python train.py --num_attention_heads=4 --num_key_value_heads=1 --vocab_size=941 --norm_eps=1e-05 --positions="rope" --init_std_o=0.0224 --optimizer="adamw" --schedule="wsd" --decay_fraction=0.644 --train_tokens=240800000 --dataset="wikipedia_en"
Each number is 128 + 32 x the weight over the matrix's rms, rounded and kept within 0 to 255. Layers, rows and columns count from 0. Numbers have three digits each.

# layer 9 MLP up, 1024x256, rms 0.0802, rows 322-355, columns 128-191
106162113181197080102113085089175158112096068167092164129130088141169121120158048099108120088111110157161115200116160095172095136147096121164079197096155089056092121215141099131150096139115163
197193055125150122193107083073118120126094141198161104092107107121128116119103200142094080045094099178119142097130148142169111103175107161125150109107158088132119088154140134193154140123143131
127110101172125135129153150142043121106137103190142053167136094102111104142087141177159139115127139159116132099107158160122165102130125136085109090162202090133152142168094082141173094114136157
150087147130135042102109151135178111176134126054147081087128162143121127190080083114200097137136104188199149144127155207121110044095123163079132160086185147120137155127169168153109150120118127
105084177179049116114125160158111110202142140151118090086144126128139159140127144121087107133164120202150172176173142123133135109168118086095107133144168155100135099155148163189112115165115064
087059143094140105106059178152153141124079168153139157160102067163156100112127166120077155176113091167153171129154086111119153170078126104163138102124195164106106134093122111102113139135120170
081130162112123119115120119113095158099155137172164115088117200105122119118079122217084123095131159170160038104115108128065133144148123134111137099109189092145085173120080117071120130137077133
197061093106107089068142148104118157139149176128090095144104093092124054102123144151177117112121147153163077145089105155136162154129141113094137147097127172212202075107114125129101132137120100
092126112107195072146087174100135117109107115107140105120109114112135089165126090135136139141140082122120133111136166198089114159175129149168145150071043132134123083161135148180225128104177108
144124087185087162117088132128143152167158132151165136160161140130164135164112113132170192118123182085139130148145189146093163127177161071165156143163078130173173130204143171118118127096082106
122111106144092104135120160060101088156134164137231123136100160127166211115089106109149169124141186214190146118119067088138083104108094158136121136100127154138067016137160132122143144117157133
085160131183099121100148122134114115125078128131100127143055109101063096076142141137128195098075071114158151102182147119073128111123190166130141036060114095143102079145086063094088060109144165
139106139149127070091126115141138091140107167082188125101103105128127101143126108088174108100173131145105136172188109113160158129131102187153113195101208124104194151043159104177085142114149158
186140066104119157162149130145129138033132117122138100098164120126079142093131138124142183080159112142113147133128121144126149110158144136167147152162168128068129142122117111055126154106085114
111141131080146163069161067139184169122121106153200119144096099167125128118173106089140135148135093106093097170125146100068177149129102136135117118159173151150140158163193156119166104125135178
120169147151193104132098126098106152111121126120145113143087172123088068131105124135162135086117128167069101092144088058115135164125157138099184191116162100151119132126142106185172126108125158
134154124123154095119120123178158130144142106081096119059137123045110116059112156138144152100177156070118051117137114176101104144092118125079138167127144143133103144124072078149166099200080122
090139145117176180137133148110169102119136148131081203115126149137121143089116151182103100133165160098103164091120125128106088135155157140116167138111175174172136090135124123106153154062148149
122191109127143033062139111144121104150122147144111139141127132142133120107096153138094137091139192107145102130153179192093170204123132153212173111167083098167205127077126137128136159119088175
133067154112123130093123057193203214139134119150127112104137131117126117150110116156100122167125099168097133135079107105156123163101169061070137082116165136128176118161087154126200113127150130
102096136179087106153126157116114097101092114146147132187117105149124130057132162143126142153223146109176150205151104172148163157144127160161157113115109118107077178130153070148099143143176040
188111189161150132177099166173193129077155128129134120085160109130107069151067201089142094124190173078162111146132139171110133181100166186157135123054138182149104110118099120120159088152102163
180150126151174133113126147210159116165151173139126096178112109102115152143135071152066085127148213119115086105099120127132097083108107148148081100179118135096086139149090110159120087139134157
136079158116172108188133092165133135087124137154161145153070127117150092151082102157127106170113080147119145133105169127168143096130161127172068108147170061080174114120183168136097145092127137
101105103139117114117167163144114156108090143088101073099102168155102141112133144199100137143111155176106138102163152078133140090091123156148159053140119147063077125033098145082140114116115126
117108179102138114107137142155102054142084091118103158073113133124128088106150162183129147141089099128091108121155078119163155104087113084159123185120165114164118155120172191151104079144094079
068169088099096144154152119107137157196198097161129079115191139123134092129153084085115112179105106123116147145131135116118155026135159141141117119147091121174109091118067094097115089098164124
140134122118157090119143167103153171081079145109138097174109133137185092141148092109089165097163093128110145129156070160109104107152160181125112184111093092088140090126112150152093102144094136
106187122158140116150094103154054162109164140119117138194109110152096090107178093065101149126137185121204102075121090069165119128133137139075069151146113082108136193114083143146075088106155143
177118055193121055158151068127126122131187158111159129115109114115163062131171090101147125157132046180107131101151116134115096116164142092115183094136138071111171087167146163113088099159151159
120153133124098145074113104084086149135154114092076109144146126162173155161073164148073149078153141116167105113132145145141098137099142119158156131141137192177089100206138097087136128154144098
196163129100147060108134154138111128115169137108084126089139119113104103084114123065075175159165073154159098114176110146137161076030120139162130152125134096127206078116100122112160150155071146
127111139113126127114124060221160149164129091191130149144074160043066160130085141154111107057158127135102100173097091097125115069106173103136147098163154160140069186151114113110158159140076124
073143098190078122101115127171165144167172076135115150154089124084082159117152108129104179125120144137093099159113162153109168129156126180121123172097117032108169117083117139158142157125086156
# layer 9 MLP down (transposed), 1024x256, rms 0.0785, rows 322-354, columns 128-191
129149223174081135093180122090123159149126121117082226106144202175171140066112104127122155113091123111183093103116114182130153152096162123105161085108112133117166184198076116129128102117167148
113082044101107123165123098112151175107214107146095150110123200108148135110126168133148138116143052078161142100078137094162153108182143118127146095121135129146181132091139131145148095117074151
146153164147153142113188130144111093155145099043096169116153120154117153130150158156132148110117135179122117144180132123142153199168126165140111163170174116137145122114125073141139112119098148
094098089080077089145137132144106084138111090123122146124098090164128110084120132144139094103147115170186136137047172107146152090176123129156123116094159143059116116139118083117143140169124194
130132068156128147140103094142133154093160122137179101142092118146179100137153099175093153126080173113113168174183097123130170171101096191086110193145091127122129115113168157123107143156081116
114128152133157131188166180120148143088150177117141099157154146118126134177149136083121174116144140113110128137129052085140120160134134142136141094119123106108103082101080101056128144096124113
095101111106159142144136101114160115129110141121089149164108157188128197096084167136116128195066108168119075181112135114112106044109114156139128138146114133104150113078115052143124134132144157
178119099141124079203175144104071147156152133130136161169171111138101104127138101141155158147158171104064118139125152115102136166146122126082181146090163088180145156171194145148107105194150155
151117147144166114127142152061114129162050104176143090123100191116148097131120152133088177116093133092126105122120129090160164115178197065112125143096124078136084098151125133097092107211145113
091172124126049150138063077118193115140148111149179150098197136114151148111094176120120103096109138119218115109180113105133117130162120091096131114126130152162106053153139158137123089112148117
126166106050124209204122116160144128174087095158070108164182113158100094137133155109118103134099113139111101111117141103116095111113151067061189129153153119118130169091143100109089103064142149
155137093123171153122146127167148122099137102048113083113108177199099098135106116191144102199080109115170168056097063105130176133144155112150071114164127196114085164154182156113166104166146140
089130131108155158141158093145131132131134154134138164167135117159167119105174142122123130116074138058093137148118162122121116109153193142140056170100132098126121099127074160128131179085136093
137129148114111119120157139128137154143132197124080107091149087131120163128108123132118155114113120114124110098107122115135086152124173153104116120072110180167141060123103096107140141135104171
143169157158235185114172181150189153111098101130114142171079157144116188150156122103129141088222097106134146130131145103076108095107145088166142116120143179097146106170130152173131050130190145
073164104117155146118155122112148129153118120152123086139120116147108118140107114137141181094150114128074102137109107134217083105107123082124143111138103096100147148132080139133171088171109118
086116105061138132160132172151155159086111171193138153191149109110097167127085109116108094131104038116068096084152160137156156125162153160156127159152146125130058104221156061115126107085137086
156090088168143191103117121122170079159176129125144158173144055092080188083142117130124113136160086116072094154096139119113129135128159138076096133102094144084155152098202107092092132137147137
169106146166182098159110131086086196122147168061078131164137134121118089062125106148156139175119190132138109107100133074166105221049170086143119130112096123189111102122110174134098039089090141
080083100153115131145105139182121130134091161047129129141165108174165178112154120112166088122095169108154145163143083137152113095183104126090125129145169086112121119129126133152107116076099121
175117100150082144128143059157136152132157146116128119113081140162158134129182163108149086089125101132152100136167107058128126135104140067145134114146117130086123109161226140122097110145129159
146149176126106086120131119124137138118159093142125104120112124109151166107130098124172118123111088116141133148139170138120168121099182151124171092052137144150074163126114128103189065116114174
149089159141146107158133074160113091127177141141102094115125154197084080130166084110091132104082100171156104113158112182121156213153114089130076181153070143104164148127098140104118109160179111
164096146188108142108114166120153133106138121108094102047186092074089185137123061097105152091154169114092140075183090125116144197141156138147152194115150124163124115097079129143156110094121153
121160146132146108088137180071067175148112076019106213103095193143154145101137107067171141142096142134052174110085063193129097089109098122096114090054068103130135200139229105114112070131140131
113134085134169122119131156135139081189107136133154156106087109107104130108099176105109188107082129091143139154148123097117151166141087132140124164117147100178078106130146147093121135103105090
139120159104119175107148160102163132127097129136132088160152079182114121154113099126071139119068077110154156096143094083199058098160144088115133129117154100191118108099159145108187124110114090
157175126176150210121140130132150134130109164096153108106102186140168177173128084164142146101150066135132116112080119097119137135136171119104114056146228135114103079132171104183094127145141099
112099134104162173088191138111061116116098114116129098132144131108192109115108120170119049147188103134106151169145119104137129158112154150143083137106130146136126156049157100120063146130150169
159125169128127113126166123202078128083080194146066073176152191126080170102137114131115126113124118198108105084100141118116154061144096156165124092156137132154119155173119161166086093139151164
124144084096127115143106106061141170131143077098135160117083090161172131147099141144170133148169105090109144161061110158137105117071096154170129101129130145111180108169122127143099155103074102
146142120140080203127106150142111105163114113165153100165136087141154110138185078120140089153143125159208166156121151025201107110102103161119112133153120119144155069160092122093160116150147141
139090156110128169122149091145119151185166124113130144132103143122096165175068083162133096142172090112096095096128078101069163136106132146152074126149128161116077148163158116049137137188059177
# layer 9 MLP gate, 1024x256, rms 0.084, rows 323-355, columns 128-191
080040166148178146090175142107140094088123103082082180160092088158098152079121161131105078147134132101084147106083138111109111126191128102081092153123109142166030134144155112101118122120124127
142098086134153176100069126113145186136143100124149158108129164134158098127127138098170101117135115080133133080126142075124148095097150115106092138128119123070061073148144109080105141125149090
114140139136158132088129107084138086079145144090091128143090093127147133118156097108095065175085173119150137116140129129127165186176123098112089077187116129138140155105210180100129120120139164
124127098110178083157093116136133134135129212126146164060167113091137123121107145117115069173152095141107093100135095157112149094087128164125153095122125160074145132139131139147180159141135149
108163088087176097159153134122094170078123140170161075109133096079105200179084074158182129144165127132116121098096212162179100108161123108145147115185116134159133090165166167094086103116136133
145125136121155158167097092192115160180053097177114126138135179145136100113152167161116159110126142109108123081139138131158179096158161154145137132162092151125173108122146147116056174072074116
161172110172181182103140072113128104117149155132144123077176060150122151123108171168180106175089146107187108103125115139143098131176130159185178192141142120097132192145151157141128175128091103
152138125149170123177171095149167095131143082114138079092130111166139118132109150182110137133132148144119180182073133140167125150137099107169087093124125144187153167151188203187145153157118137
127130120158139111176178153184127116128155118128071161112167146166081119148165135150125140162157104176128045114080122130138150147159178143125062122083133134125140236105135069096111079151055080
140089087127131134111079147118138109127133133138132116125130114192094105164128188097135084093086091105157086080132104150150172166167126142173131131165122147136129171134142167129143167143132175
125104107105177141129178122170158120137109114078132080085100082175059130123137141101134090149095125076120155092105064148149132123114105075170099119182125168183093092103140197099081150131132126
130133141128159096188128191179124121133148104129118106144098144161154182121135147182190077151136141122095167125170086053114111179109078148148106206111189082098126117104133112114144120155131136
115082146146141134155129164101129105145127146122136206087110149134120127128095159134141155143146166147156109080085142163114075170129114144122105168111132105133103077175160120164101149138153144
199096132188152206144091128097137123186111190121156088124096128169102084103119147079119146140077135097137096149166139094148146131148117031184138158118118213148120165196111085175124115053089130
095085112161138095112137099135111152174120164125134097164145194181128125125156127153164125122165150144121107093080097118112138140083122188146177141088133129164170165157126121080124171135135196
124103086184099189134117112145066107244136106085128125146158162118106116109112109128096110108076164136207128083184124143094152194151142148134093141152088095158085178122146219114135111173154185
125097058121108172077122131168152109119163149113153116159128149145119139132104123142167139218120106184127104169101166083105156155172110113133066150168164126120117154103129120092129097158153170
158076163186120180125100160130127123140148084139143132178103108096204128137118111082196067136159104090197107106127128080138143158148109162091103133143147158133071137086153164186129152142106147
117096108086114106066145156089093132167139152101204106147074185116145145109116100139145168077146077144140120094162142099165142103123075161109142118067203112174121111128138133106155115195159163
145073145146151143147122109171144106154128142168117148051112126096201106114151107051133098068121174156103109155116113101122152164113133087108082175139123148069148114160128127110131098190145136
086130144133167123176070099195110079094109185091115099088131143192148134143155095087140121139122131192138138132090114152120173092149079118128125125157202097134082093194153120113134129106139140
143122094138128169131142167133171119104109095088147165097136107157167148121179131122180138182100152191093101110121088075140127177146089091149126172125146096127135157129097087126161119131101123
092117159108105128112100095146122129112160142089151154118120162144189124136099172121161060181080108160124143154051142100123149085124105149098150142112108184080097136142159217084152111106143125
073107181129118118076104132147133171134143208078179153166090116085114094108189157150131103134116105103126111147106090087038142152138081122132152137085168097160157097129122117124114112181145130
171129035164126153062135117142137076190118086150167101158171106127123149133146097134154099163164095140114199106099125138191092082135142116124138158097111188082142155162179080105132121138119191
168057124155188159123100116116180113130123133153090105135115064157145114137203120125102101130154130129179126103144181152135096061117135111110101129159174099107112110111138140146152079086158143
066106163082166132056097090179152170148056098166149143039143137181163123085125070072133125161077158084103104102077094106143146104149192065173077147136110151108124141122182145088061083120072124
144150139102103187136137107165075140157139137145155133130156187142080151081109167051162107154122076084136137103113073144141184128097134099128092160107098123107102149138193193108128111211092109
097105134140136125078091110127216144105108109077163181119143189127107113086142102096174101153114121174096159131140107132142121172159124092130114143143091084109149137117144083115103155066109101
128119130102176151128130152147083114138138153111116143146123095110094154067164169140145180169100190105107113092099100098081121197117135033169135169091063084117140138124123163124165106134131149
205126177142147134105121130198136126169099157112129128108177136117161098154142120190152125168126127155058137095114156099188085050122131207152167168153122123133118154097125168111103064104097125
101167120117167141180113127137108166163151088077117125182126112115138123164137159124166081124135193204093159127108163134134163100127165096137130146124114080128081119135157124191107101113176142
150069096125131076146101110084089112084085191123115085123138162126127137100114160148126109162120106158119155142129153063094070104141169131151137115147138154109096104160031083153093126123207081